Weights of a small transformer language model.
Size: 15 layers, width 320, vocabulary 4096, 24.4M parameters.
Training: a variant of Adam for these matrices, 3181 steps.
Each number is 128 + 24 x the weight over its row's rms, rounded and kept within 0 to 255. Layers, rows and columns count from 0. Numbers have three digits each. The size before them is the row's rms in percent of the matrix's.

# layer 10 MLP gate, 1088x320, rms 0.0593, rows 0-99, columns 128-191
099:127114077099105109144148123113177149100122123127113177088123136112096145077189154141086137160121142121147137094087104103115166143158103143117128132150113142142118134116129051173154114122153114
101:143100152168143094141124104111140126104159125157136182092134108152116119143155131124115175159135155143154159146125139184109148138137128139106125106115124113107137114083111113093122122119105167
086:152117165099177173139130136118159147168055121103097094120120127099101139170084095177143155136120131112144118124129113089122130162141097123163107116108128138136120115141099124105144101141124164
105:123133168085091112136140113134137154146095115125144153110129143143108129163111131134101129130174134110162107131123120105097151104144099141143141154148140122152155091116080124136133134111156115
097:157136136085139104114110122165158134135154126128160131124151060129091130099118098113100122073139150178167099088111111136153116108139149134108147147100151113109160151113130166137092166133110106
102:142125136104154153136165136140193121117162092163090153145123122121128129134178145167107130156121107139116155156110142091112162175148127164180170134122116146105139126158125134121147109122125107
092:107125115127102118158154137127187106085086097160144168121127105120111116161138116109067118127144119107092172097111124129139159103120102077111111155159127157091119080096102088127118123126116138
081:121090120133182125183133141181142096161120150129125124096104134174186133137174126158089115136113126108109143105123133162130171147117154121117089131130188129093089141150123158140123104120154122
096:091134141132128110120145137156144088122109127163137153134188114116128112098161146125109140142116119113151124106153144108141134138085108187084074103150098168101104190119154132127110102102151135
082:128146139137126132085114098102107126133130112137148151117126158190112117128143098161153151110126138157135145075120155082152130151140120157096125116147162113098149128106113160141156111132126109
099:152144121112143138145126143135132108133142151125153158091140130101117113137136105149160125096096100115099093109116146126148122165078149101091114126109064183121141175128158104138106121124094123
108:137116087094106158119136123105151116107105130085095139133119145165127136109154089134150120121134130173111118110056132094133111159122145123135106191101089117116137089129151116116148125126109075
093:108138076143097153156110165196158156084126110071138127157111112117099108126107130159115123116126134110124134123158145105137129136133149147111150158158182138118069128153147106143134101175127092
102:152125115146116130121124100141161130122134112132079150085127144111134107141155156117131151127152133164144137121150216118113152125117133145111074165129126120143089156170145120162141135153122122
083:118099199124135111148155142132138137112131153167114124137178114105119153114106119110138136138108146094112104137166113147097137104118103101137127149179126107122100142131145119134091126097167139
106:106094107121098108114108119161128171086131107109144161070131121105132125105174106145128156099109170155118172112063094117131145123149090102120086159054126119124140153134108096141161119134141158
105:152151157066144100122149117139108146160142122100129173129128147105121122151125132132080092112201112119139168148137119126109118123103108115128130109167116153132135118162087159121182122127089195
097:159097141119099099139082119134117156142118115101122152066098111126172108167148146150166126129144110150137136143102120130142163115138113143153108182074126112102153153118100151119122108118113153
106:145099140115156115153150111116175114121094147138164107135124114097107103125108163201115139147143122137130094090117166122157168126136104115107105124115126110163146170126164121065089119115138114
097:118103158097109155142096112115112170106125139121134121123108145119128110114129116152117148116111121116174125089123119117122128142117140131103078154147156116127142124129149130090152112116138129
091:104123149134139145136173180102132125110135140140141126150152132119130126119105099094115118132113139129108126123117159105149137103174116098147153196172116135104100116134132135084140117114141122
091:101142131113074140134153129130149123139143107104121147170140095157132150081140113114121154151114128118090130116117102130096143125121176117168144153148128096146084111113121155142105133135121180
084:120173101132141145167126131128138128106167137089112116168170119133090105136122119187126159124117110100124101162108101093134169133146110160156163126120118129130147100136136145108144098181151111
102:122150130115114112102155113127120133096150151104150094153124130099136158100138100087145126162189147116172174122147125124131113139101135152144110134138160124146141172163138107159137164103119139
099:125122157119116125151098136140151115114122116147149143106123116104134108091176152183136162127163123134142131108101185109119129110163125128161127103141135122144127166114164147186082106161135118
093:111132157155130121162128156151153191132119114158148152119129137145095098150147165105083084116118150099153150083098107100124092114139112127156143147114172143164077134106104081106155149127130143
107:187121169143103140113151149109115099130119154111120108133130124159148133141175118129137157136127134110113176072129147153115110117158123152130072140127138135151103127109131143123188096123140132
102:140137111130129120132154119151133143112153174134131162116074103129161122135158150146139095164165096186148111102145114209154110146105149132090134128142132141121149173134178170143090138126162127
101:126101143155110153128148159158139135113117096145122118126137137085139146099158087132135128144134104112128125121142125097074157122134101139114104171153141120141140162124143165130113108098098128
098:159150157127134121110101118136080150120136128115153142162150142158157099123138115111123129103157114170103136134183166119098110090090115156142154134105132118082091114139111178129161152153153123
095:146102125136141107153110128126130134114142129144131155106140149096178140152157140099159111141134130148145115087112170143092145170139114139096072089153120138146146124114134091105145124152172097
099:176135117148119103098172124143154139140167110163159099116125064152104095126100126159113105127117115111082135130105160117102093100092130139167136148137141163110128134113126158135116116105096140
102:162134127105123162124128160103115092080161098151126129108098109069123090122089141136134112078100132114143090135103157139175094131103154154084135170165132149170084152111142125156146148101128099
098:098155132111145080144144112207165117071143164145102165083146125137072093137158125122113156110099144151120130119124196142112114134135106151152138123125115106140080098135075148127122096147134111
100:174148101131151102117119118132100132091145127089092134103138101156143127115113157135128141143136105137114170110082156130129128108163118115103082128096138144143145090138149142160105120112129149
105:134125190143127119140127139123134155124137090164121110131150133131137111183146091147115124119154153123116147104079132121138123157144111107140108133155079118119073130140146087124111098138136115
092:120149110120146087118114111122144146100106102094137134092109152156094144084113141119173098091142120144175111116113114085124155128162142174128147156133109164153119139177174154140135130163177140
109:110092169152133126143160139178112098155128117155115129104159089132155108147138111134109097118145132127161157103115139130115096071137141151128151140163120135129139123138185140153141159117107122
099:167114150115156164127175091105167101138112131134127093101166167147145094150111123141081146110116172124096140120139135124097144137143144103127077112166111161121117118142143095102137095068132141
113:080136120148115094109183136136144109148152154136112143127154106168151122133115113136150095130124143120164116137115172100078077134119075152128066142160180124100099099112109117086143119107154156
103:138130109080134118105143135119093095124097119168141157148115126130149137109126162135133133158110142138143132124102104112137142126128136133093132121084142140142152158127160123104136129149136110
108:097106085088155115146175133144090100109124123149115122179095093140185111087144089187131120114139119123145132174161152162100123101115135113116113155131166146110108130113135103125137116151129127
105:146087139085127137119133196140098157123097122137137126097135114116130156092143084131137142127151201133132145073129116115113112149116115123096123102117132093154119104109125121144121073185128119
085:139139134134133118156126160150132131139169147138131124132134125129127119091127103103119096094127141133108126094142134120078063086145095090132094160146149150150133135100103143094106105107132133
102:112169160111073127131145108141109163149104071103124128131125137123160172163131117129146172146112133157152119092148118113098109078122118093104107129165138140131086173087100092167139153130121139
097:103140170125109112121100153123126133133127181128071103121165120084123119158182147143136092110102135138062169143121125105161168096118121130086120127164148146086126139146132132123101121122136085
094:096140134120126154121141161148107129108119096164131117174108140125121147106119150142094099110149100135155144085093141105177120101138130154089141176112161141113152157094120098133072137113139099
113:152134190130127158090109130104166126127121117180058118123146091101158130086151114134143132100118103099115121142148120113098121098138105107125102079146128117106108125114123130134150133120100126
091:139177109111101132081121136169088126124125177153149129152148085161127146114164112150137139134152124122113111115130153123133148121164167098129121160144129174174121115146157158143122114177134133
105:114107130131111132130117053121171182120153123163123146108139106105085113091124158141147140143169127102141158122120136127160145099109080123132133130117156146073138147120145073145099138126115122
099:127158129149097089089144137148116109161130109150109090130132113114126100153137114109142127113106109108107139129086138159121144146060169104155145143135158176099116090133093158117137103125130104
101:187094120140102085105140134117112106130097127097153184126104130146094144140161077129101162122130130147155144124133176110100144130151133138102095122151182131127112196122163103108090121144097142
100:121149144084147138115175136153110161159131136144188094159137087090125126142130141169116157136088157091107176130127146119125120161170143187131100130103154167143131121151145088120125127118128127
095:143152160119146146144182140116177148148176104178119136143093077110105135114177083153087133151155115094132138117105128139176111117141145086137125202103133157141119121148149153120126154140130103
100:106105140145136091162109102163122062132147139112139119122148102135135109134138108134111157092158145148114159136131135136099110122120112119119176135169161096101110129106126170151178150127127143
113:158122118124151133133128136128132159102150112127135155149083146078185142106145078146125135110133147132149108065104150102091153108122149151119122148130141118149123111131154120122159118185122151
099:137088118148106122109143126150183083130129104098082097132165149073141126085194075148074081165104105126142112117127138116148120116139121131130128126153133122108154169139118143103132149135139169
081:128102187105157111121126108074121167148076117137115159092138148139156135125115139092151128108168128153101157130123113153143130125131119159122106136133131131115143129158095132142131152122160108
095:065109113131124116137138106131088135148197088136146106137164075164169164095150110159117143128133135146141158111131148166119145106089101109114082150089161100143129168117163125107121127171135154
108:111091147129113172194141143139145134164146170112118124178111138135165135120111089174109135153111112138167094101138108142137090141123125097139138114162179112147119193117163126140142109128131084
100:164148140144172125092128113118135110110080138086094139167092125097110149151149121115154158133097132162088113096100127113119155148107149183135115125100139109144134156173147117152119139137102121
105:137126085146125112114142130127093137135127084144113121140095127135094133126150089119096124118124172173130145129163127136122091055136113124104127105153173172147109141142139163104135097131132136
081:154111153122146135106171155163149103138131130130115136078107131130121161091164115169118100154137126175122152065150131093137159103114135142152103187109110154144111117142131167143139111123118119
109:154138090120131136153170127139153139097080151153119149124148109135175139125140116159142110138112112141156142119138129144095124134133148170162160142165105153171125138150153108130138190122084114
109:162109156134109114143137168114096121111089150118143152121131136159137155132102136111138166121134155172134086109103144150127170152155130118146092100128136086140121146149147096138137124129123133
094:127135147153142134112139135090137143125117110147070101104138131112079130128132148112132090169095131123151164122097149151141161146161135154148143137130118135209140116120131100132127131093143138
102:147090161113145126140077108121126127114174135105119110058171116115107105128095076157147163105134146122091132092151141142166165169157096151110094154132105116169152144146087155130126085154129123
118:134094097127139154150170130140101135116164162158103148125114133167110159121126113137072145137141157155136128122158124120173100144136071129176110135112120170151138146120147102123131115125107158
107:156079144088170107163123133114164113149113163140093185115125165121144112094127116160092146109127140097116133114078119194117206153171099125078114148116141162135145108117106123097142130138140104
090:165139143103097116129134133152136141129146127168119090141119158110166139123107145156076127129145090109117127122142169137072091181173123135095112141116147126125155107150162132128161143146093126
099:172106131134152117118123156132108126147092114163108141144088153164152148165172089130141130152122122095129161136128123136124147106154159126111116076140097170121119135120111115159171145091151140
100:093105111114097140139175155142114123150154130196143127143131115113136123134135119162134119096161154137128112089133103142117156102173135122149139133113129118086116143139100150098165115127153108
098:127082113130145123144145109122117143130116128162181117144143055117099146107158131112159122125147097122119084115091104102119116146105121145127123139131151135103116136135184110076128150137129122
105:107121149123126109136133124152179106131131123098147149120082108115141147132120102085122129128144100128164140155106131123101138111123105088129134129112156138128127164165128139128135108112141133
095:173115158124102100099100104111108080137100128124121153145085149191125187112163122144142152141118117161148110117092135138128151042131154144118115124140178140128104129121145152143126106150116113
101:133133110126152098128142147169131140164146127143162118116113093113170125109143137132081122142132120155120115109144102072116100089125158144108100173139120161151135134164108095115124136124125126
081:140108122154105151129146125147147144120125150135152148093126110163118158133136126128143118110192156109120163122113130084146120079151116159139148168176127191141196140113126116143108122131130140
109:176097084187072118171137168143115127062113152106114128111121158109155131138129109168071099112132096124138122138131153105167136142122168162137085154127115117151086133146111145172130127128152159
087:087132108094122173095136150116172133161102138152166153125140123145140146141146096138131096137136123113125120116127151104130165132163124121096160133137173117157134151099132152169131191154090090
108:118117110083147133107167132131114150086131113223131174107106113140163139105133101151107114138144172148168124158136145151118141113079112134154109075111115130156107169119136148118109115144124110
083:154139150153120127155145122138129154102134153127128117120150158121117144107115110147146131151125160133124143081176160109125155093187130120146198145122107108077129077117106139138140114155164155
094:150134127157137121113127164106106134104168135126118104097129136180123153116155106152138154138175151134108140089155121111139116109130155159152133164114130150095109112143103134095108123143105149
106:111119140099097130146137128111206132156108091141127139077119087149128103085145105147104109158158164115107184138138138148148098104091135136113137122104125142142153120131094125124115110153138124
101:130146110094131128144134142135158128144135139119124105133098125150148111169140130089137126151100136136115129124148118105115112091114148103132100118155094135160116106151125099149077128132094102
087:140121140079191138131116092135136141144118141130134145131103149129196138126106087110161137130121114164196093150165111167122077139130132134132127160112131102142141153140127104137157129112122107
075:126112108139111126155130138131153083101077136134122168137142137142139116060172097104133132101146111139162110133093143144136179121117127140148116138157109121115089138165124152129136107118109108
088:144144131133118081146101112128113154129100122169125102133156116174155142105115098136146112126155117138106142090151160159125132101155135140117122141152151102091064168175116138108140153114100132
109:074145109166085071126142192120173184164133155123139184131116156152122131148160127122104150188146144108143164078151127114125111107089083135157103108140122091098141118115093137092104115117097143
101:154144130089106090130096163121099154116117098160138151113115148136121134120136108102108086117133139144128128137115125118143094121120109160149132109129112140108123165097137126153141125107147111
099:124088124138134131159116160112152077150132085130120141155094114133165158133137145088121121140131143118162145106104132140086184146143124126113120148136144145152139131139095136093091110143065144
105:068090124090129107139128149125137143149133148155143157126147087081137144151134163162148136102138102140121122124140141148152143126136060130155145093167128139112115146136128104146099125156123092
104:100091139163121129086127114104088119134154084180130102126132085098113113130164150124115109150115173151142121142131105129117082122172109147152115155107137101157115159146114149134151108097081148
098:130147121153133100118120156121121092125181143101080130122131115103118175154119075137094146138142080110102178167115106127119143109153127091156085161116162130135154140158148156118129147105142114
101:100096091104110076130143172165082140100118100173121140147083093139111157125135094132114100103110151121097150116151133123130120099138154094152091173148096169077118113128137106127152113152131105
106:112151132104133116125122136134136066130082145153075158117123166138123113146122132126104107174096091134131105176106115135122108153101125128117151140168145125179103121128158104087107153115121121
097:077127175127124104102124111079164081144140141146107147066155148120147169096110153112092087127148090100145140124080120084159111112150161164101129163129123120113143148134117125079137119184140132
106:157127141112121131108117134128135095163092090120114152112100137142164109101132153125086117112138086169144145124143137133111104114131120130088143146168132146186169099129131154124160114130126186
106:173077156176109098129088105147109121145133186122139115094116140173139102111149113148127173156150135145136138092112136149122140105110165128153120146150155109122085114156197144101150143128128093
111:108121193092120160127127094143100118169136118161134143108154129135111116123124122121094117150096124084090191112085136125176152137116164119109089092116137110197097122129109155127123114147130146
102:131116155145121086106132119152118123120103118175155115098134109156102137120162125155112099131123171115199125119080173162177115103112114177115124168144157117132126162129144136067137121115181108